Part of a small language model's weights.
Size: 12 layers, 12 heads of 64, MLP 2048 squared ReLU, vocabulary 16384, 52.4M parameters.
Training: a variant of Adam for these matrices, 651M tokens, 4963 steps.
Each number is 500 + 40 x the weight over its row's rms, rounded and kept within 0 to 999. Layers, rows and columns count from 0. Numbers have three digits each. The size before them is the row's rms in percent of the matrix's.

# v: layer 2 attention value, 768x512, rms 0.0306, rows 679-703, columns 256-383
# o: layer 2 attention output (transposed), 768x512, rms 0.0225, rows 679-702, columns 256-383
v679 064:488504561429498516545438470457471490415517512415494459486478474500463535448491378481439502439455440489526542503523521509505426517522426439511551506530458476480497492497590472445547455550460495527511454461514485537556538491495520500500545535509534515462448506499526567532460585541331495492526457510546519472510413501528542517475510618494488537491471480436508456558432512517450498371496
o679 079:435556431548515523515439515563518479474451450466547573485559481557555533537551512451471437554501465550540442529535579468419482458450536539470503545534485451566450460463444519534509540552511524436450544477543502503503405481442471479507446545514508492486514472491520485552532495419558537420483498505546589461470506552565535440492425449576579488498485508530460577496494429504482559548486
v680 076:504481455481485486457515483450537504475525426644494519501511499463521518526494458517493427509668507493480507490573516488473615570478464531520500441562528561553458521654566508492547466436454542459485596550494523479521497621454506525467436455438516468573483491478537423489524487500547487559476518424432456521462555425471497496566400471467514479523512510553477480445541558556508484560471
o680 079:584443544599496464535611493530460510480593446449511428529494478536513481438501548469565476490483487513511517609441481529518478460482478478487467498480506433453538543432458509543430520473495534530547438471523559513548477482479550532529500552545433522475519462464509517505492455484463514504491466494537537512482499499522509505538544524406439469535504442491502463494519506554484523580560
v681 319:495509593509494480515439475565496502471530523465537553483457442554435480511578511572495511487493511457481517510454486605571535437480492522495479490528508373505512541497444507485475495502426457520534481532521446516495463604530505510491655476526475512487474488492483530469493501525505435522501457484425453522490490503474510505465531544510495567484472512570483482443477519481482515500512
o681 066:425524510494459540496498476517489554507489509588548516473536540473453473434458507502480491446496522500514488517561451434553458411526559466407429549499487491535501520552466469422463542418470454517445488546450484472469526515528507461479578528488499511470557553500489466545551525522491465524477518548450425455535507459495423544520486491523480486518495572524528484455437441508581518485512
v682 100:506488428504519434483543464493484521512480517445491474457475552531474492491505459561524480501453455498588419487518495477461479519520511478560498498523526442472509548508498523500492495491513554513452504438511508428486548462502424493496446480512497426499518460515539474523523533502517609508525519523532563470512433511544412510528456528496487473520477474350558524495503427527503467514507
o682 072:469530537529517499463463515594474505435564382480468468476493501550511512463577484446523489513529489513460511442454609490558521481494436433566547490477509547471515476504564502519520530532495466456525508510507565521513404548525493482497511452470540520488487472569507460504508610460543455488456486494545494552567507460505524514520477548547523469495514483510525494541549550447539489559502
v683 061:518483468535527487575560477463465589556540532489547500498523498600465521459478509521404505488423479392552478461464513562489524464466505564468516530423520483446522502487477446541495488559510548436473509532485530619558461398509500469500535470519470512388509531514489458471498494493469538518414470511507540515500466460573547516475495510496465529507581517478526502502520490515505479521512
o683 072:482530515465389581479436437515442490473508476528533520513518533521495511475544537486471531533538537466440497550483521474591499533585526495493511493490415474575534460516486470547506513494489441484468501550458530465452496486501530561517538496471465546463579444447449447599558655499500558490506489502511479460530512557536497525454524500557490539520491505575510537558501503479460540438515
v684 065:514495507475512423459485469555530531491475539482534462485539512505472508483459554451495527508452471421643572504530486464515482483461508401462463507448491499399463525518533477490446527562484487495565523456482483445498494463469486467485602496561500453503414489475479534444496558484519508371447460489578566517556418514478471506587499480484524424523527527432509543472498562542463505522485
o684 077:501503506541490593564503443589526503522462516477500506464557463524617484504536548437517460517437554518470440448478511556432555501528532507492589516505487476553444470524558542499566443545589450541438460512507535486530558582518453480580499432482517515547479483538474499539549532501535553508551475501475435491408524520465449567453422495539449472475482529494541540552505544461514550432502
v685 073:457466483506468501471524551436490549544500499592513562489509529415513487508452484551504485462667505485481528482495517474486541473550508558495498498568517509578529524569530472530587481406450546461496622537492552493544547597479547543481461509530530461541493541500416396482512430486640457508462546561444443487524626509467511478546472519495477437521514487516501489481542537491594454527509
o685 083:558477510481562461503519534483532501463580441557514430480471462491487517497464547480491533493540531549546570481488508477484488557476484539532492403485469513397519512421498504489479525442466529554597430476538539470480486447466507521492439513502458475513551494464511500553464471484468489495542466468514494504515523463494578528527576478461481531539478418460519453527516506526439441562515
v686 063:461525530507486472503414507556441521469464522417565518497482500498526483488462521480445479486521462464535536523492540515500463496457499429497544473520498464477465488498448500505397540572457560584480556583519510512497448509551506533450540542528535498440443432534500505498537514476608522467493531490499516486484511494491513488494540529456536425532541562504535431536460594487451434458534
o686 075:460450545473546486488557472479473512453451535598520449534444536496470488562550447483501566568520527549505488404501484470515518482578610510433539501505494565534519464488519530520499484514540548491468495461492525492542586484459505526530413465551440510467470552491546539501546517470538512577585480543480499511515476463473542444486559482542470472506519561498481566501569454489528521499518
v687 060:511502445510534606481410523580563502477485543469474455510496505496468570483473442451486515467509614459467508516496483466485542532550519520504545479481554524521536432492500511474530528506493519557430494521522561499475516617399490523566493518524497509497437524467493483543512521524367509491560541535506492507512529463492581526375513543445513484465485464569464500468483512544589500553462
o687 077:512472506495493510523517457500483567420389488491527584455456515514527503535477467548438567587559540508504501486481535468529401555541543518506546464586472454594456486523515500486509496450549483501548559500471442443473542531454538521513431478464472533502427589485447461525536513497522467474533499521465496481480506493526529563522492510551461520501561542433475644514516320501445546496406
v688 068:546466467524526496479512525518522485517501470508526433500502554464505465548598498529545524529478506514488446524517543577446480442468494519507522473532504505539448457489502520528521555463501498551547478530548425437469485596490457563465478487470527497530479484515529474551530498525558490408501522503452429521528502515489401503526506525520526489466521438464521440468557562442627480522497
o688 077:566492459484542429544484506507535490528554530456453465532491438450489572490409484504522518478546498479510534482476501513484532561460441503491469572482555500484493548546512518545493490501470566541504492500516471511483522480574470512418449547533548477470450474505460480449488503537532502594492563436499543524504429398406559517552517452471528475421499487500519431487509491571455487488554
v689 068:551500448520540506497525635466588545477559483453516495536539581524434546519542477602486504509407497512441432538491495463505484459506494524496489473500559519491509485445452485522494541512509511480518474519513600529494542604459451499481506484507522493549514511506548527515500484555437522488453593551486422574490532532443522485517512493526506543476526493490568542517530619428516486545459
o689 086:562538534510507464516488483486495543476474560468496516506451470477531505535495479498470555477535506493473549528445486503500444488528504550464538508494445476511558536508473546549488499521528480478547525510512425392455448475462515529470412529490544471473465455484407460501506473480504461454466479463552511455497480460547570515518546505555582504472552476571513513471490416500470525515466
v690 061:521515542549531560554516410406486446504514525502483511505450427528487475481467554475474490505418493482388514529455495420527533556552499487498584525481430489483428457409583546445507544538486435490503513443476481595504449478532494477504519529504556554427514541458500405477504485519442473484490475447511496424481411500490513545486543554535468505489495541573504470527519499556524525410483
o690 075:450508450439486488518469593555609456529434555448514580547498467513570501552520501489470450536508541507524448543534468556421484463438563549450432569490484473536528419549415510488525432555549587524490478528524475481469529528495458448539515533517515486539449507539430604476424406500474518507477551507478518484532562588499435491454454489503578488515498536433494497527464456516554509494542
v691 064:478503546508493510486499469511544455493520527464507482496467511547461478538466499447445544515391485518460498498507495511470560525579504476495484579495518488509499485400591481447502469558573479450549549459534474488508490423472522480479501489515430517487486474474543548572489452513440536477455438454488504528541402488516569490493551536533543515479537520475434492552392505512470480466490
o691 077:525477449537495535464494528545483523521477589436575471508536548517538459466573487493546460504492556455519507534565509537526525493469530484474557511480493535553464467558421464487540434572505415474467524585417515474495483542561456540562512463491479507596504489494468483492481530478507463527451447583454471517466476529478467552466430491544476446481516543508505496397498529534529520440487
v692 066:491426497570488527468481392519477452422500500553529459473509476444490521460563489458471543514513438493597519512527496517579504491473498484503494526486557506566472485477484497506524471518589533527473490441475479497536485491485479439479496514518531588412526484532450487522498539469379541587529459537510511499526509512501474490451537468539540551507431532460448532502470478443535451518436
o692 079:560510409509531508462526491470436532492469460430548443503523502565582467470621539491561421476428578482527494527506528512457520514568526417512453483443462421476536499525501516477434488555492447434459441515523563535553447502483513521541587493444538516504469465440557475499518534484546552529483460550530464491484496540524454538429418502510489489504455469476513532569500510579536572527480
v693 062:525505568429509390525581485420530518538541442514489473535521523489493551471443533463541512461574513487499455476491464510457511472544480504448529553473500454450493508533497504529442505555444558466480541546442496600610482586446453482535564543507465493532506477491469506477500490453557557459464529533493495464547544505523525503559511503513543448501525528413538546510500570514513464527489
o693 081:556569476537462478466518531509502496475563487619498390446481468545494451575578542611516511515563506520494519460500484544534525498533556538562577359469480523501514503476473502499493575456545487462580458468545512410480409487490551496454425446496517443457552522468509502513477528536513450482523484464560532447505534559511558481436558494499438507536517500537474527550534495470466497474526
v694 060:554481522481532493515477486336437411465457519471494453508521498504478455434465505513524543549491429577641565532520480487508541553593543520541490477466503457453510511442513497525486470539567448501496583444472430446512534445517482455510525481480422541530552541432447462579519452501485540525494476437497515540502493505552525474475550550555501513473504495472480472598466434468512545457499
o694 073:457464503488555520419481505560545486514580508466551494520499520544501453467486477431535433462471478455499520492578473537526518382472476496477546519473553560510494486536500530452581541537496432504442469597471520540506442527527453460583560463482520488480475478561541515484475549495443488459446526558498462508597524476443404516488464463480456456534485522460524520465512576523595490441485
v695 067:538496453525529589503425496457538525465507527501513476484477531463484483481496492466422565497414432419475498530491501499552455558458498429482516531451585464472484502446475515496511497578465483518422487537505487501520542469606505496529528589518510567430507581498469536496483464530475477550503495450476514513498496513462481442523525521520464555511453545455496438536508511521515507486494
o695 085:479468476467547506536510382487391558471443517501559551500518523502591562518472494509477491555507558532516513459482482468507459512603542522496513460530444562519503464495525519520522482479579463442553518538470504480436555471514572531522502450484428530495436460505433489539536540492530472489539490550492529544482484496526550567450425512565591479443530542502479542546460453508463510509408
v696 092:473499386474484470524462521442450517474467488545454455516528520484598503493375539475474470471488463557518575499496556466517524557511514528506491465531440534522480479610479517508610456581547548494481521464515480423524515477469454524488520484478504498494422518532602468535505428499528545463565478533489529488495550462494459481510424467471541488588528479486497444514500476491582503431496
o696 085:494428567508479486526575484560508461449565438425548524418516504510493500538500506472585482487529461499471488518546465448491519479503402448534439434477526571414518526449506537609495508526454442518515397546494613553560446510522524473493447527496438555450533488489533478458483579499472560544523545532552459535510484511473474494493599506417512413550498489475509478452519577506452528565514
v697 068:547500408504515517516448483440542461573486518470510478460484494559459495501416461450500570492444471419617510481479472505493444516563495467538435554450477504421528508466496479502551503497481444548452602462522552582562488443506486393521456526470434516506432573517450502465525528527432529465473497491512482471477449527548580499505515507494482503524513474535500512537468441516538530543489
o697 079:465498559435515523547517451585480511441435535532469551484507502490549485511537481540389551532575508558480504525504540520529435483516488477450609433526439514524484516489458525497514522551482455458488499555418458533453484553466475492546580495512490524555559516573472496532486581460572474475518486526453513470472569561470458485415543486561518550529530552510483563526496550489503504486471
v698 069:505513537479509552536565509444467557503529493495469527535466474534540558537448544509517453477549532442479489469528514524476626522566506495490491517545522569495581484504442466464539481485481511488450563565507418543454477556511538481554481458524450517537544512480460471527534472511538420547465490548422441484473487486450496500521474447498511517484479493541498493433535516430582482599469
o698 084:517547552509495494535440488515506520468575428556466475527453471546484488494494494521506504556538486521508532482524500492530476511520536496503556419497468397519481520488539417504462551447548538497568468433489512455448447445498555566453503508435503496477514546470449496521493513492531527453512468433517627472540531481555604529462590484506435550530536448475492439560472463531496485558485
v699 064:516521432532512553467517499415471530503509487468472447481484461461540527454527497544468525525492503501635482519471452478435486469528459563506477537485482451442505570481548452479533497510522558508477536405500510530572515491578438530505545504487409511494549495485432580489540454532470479516457443412461468493493479543500503575482496463494501550495509494502473488542510489547526506484472
o699 077:561469547498446471512508525529497427455584458480519508445493550526531526534568528513533472506548460477461518518510553500641452525534430493512548442510494563504514495516490458524533507517513404461522479566496582523531438505491522495466499430481501497530548520507484471497506563438510480467468486543560490556511510475472465525485563498593485518532511461504501442513476494455514536585492
v700 069:499521477530536466510421523554510515463534556457514573487465513604459514459506558491469513462463471452579496449432477492530429510506557465479487564415505478461454543456528494481494508557489445506492475406487459554469553397545534450464504490523509459506549482513538533429525513523476448506474481510471535477505449560524508509502423540451506500516449519473519523524482447487438489456530
o700 082:464558600515478557501494474488452478460405485500483518493476514533476506470551418506469501508509523547449464509541540494562490465579516461491529454552477507531506464484561515510505553511534471430454531586492509526515499505452559495532529485481538549475493520502432477594563587435574509470520440417560510501453502526599488521480589502604447459477482518516501569527534493464542517529433
v701 079:501478602535531569492453442468503500550482550489465489468458497521511493482456450481515563479384453546564502485502457498493487479537520464507526518468500521478570569445517496456515470551510434573480520445463519471524528504490492467484459516518438490472556578486455534510459528477362458558494506462513501517474428492499469438424511539509469519493462495488478498499475433466471486559505
o701 084:492621534484475467460477493533491504519482524481490511522494536583486517472610492481461478543501551541455528532520560550495450439548546515497541533448468509513503508502527570486537505552535501450538470500519439507421407496414509466564511530494560523503509457550436492563485532415608480431507448491550513485533568575528522569440495528581522552511466532520494569546548493545519465483377
v702 068:510475501454531504513490467471508541514527606461504510466543444471475489472485517514482515495371546466437505521444505545511423483462513442540539516438506419497454492469515492494470542551493489501543512488512527507535489414505503471498521522561555576521502500492535493489476430492495475464498401481514544501470446490439603479557501552499444506521469479457451525597495484552409471498482
o702 078:489509480491462565454418397569471476511365425502542533481486473487552534531528485411474520547478574503517465518522538480494488521580488509486492494537490508499497463569448526479508464589506445507423544523520427478532494571510480536498551455462468532504525510474469502488478511403535518483525446555520504458480509537539395552438475486512547450526543581517493598539513482512522570534444
v703 067:530522484495484470484449573518518451531508511620498444554521508488507465572493542427529540526609471515419466494532518554477440527491464645508515539427494432540501534599568518471558521472543536493522555490441467413478487482475509444507449546479478564464428474495497533463507420480465521507465516461497477466491610475480500525551502479465494443500583488530439489498451500522564538468545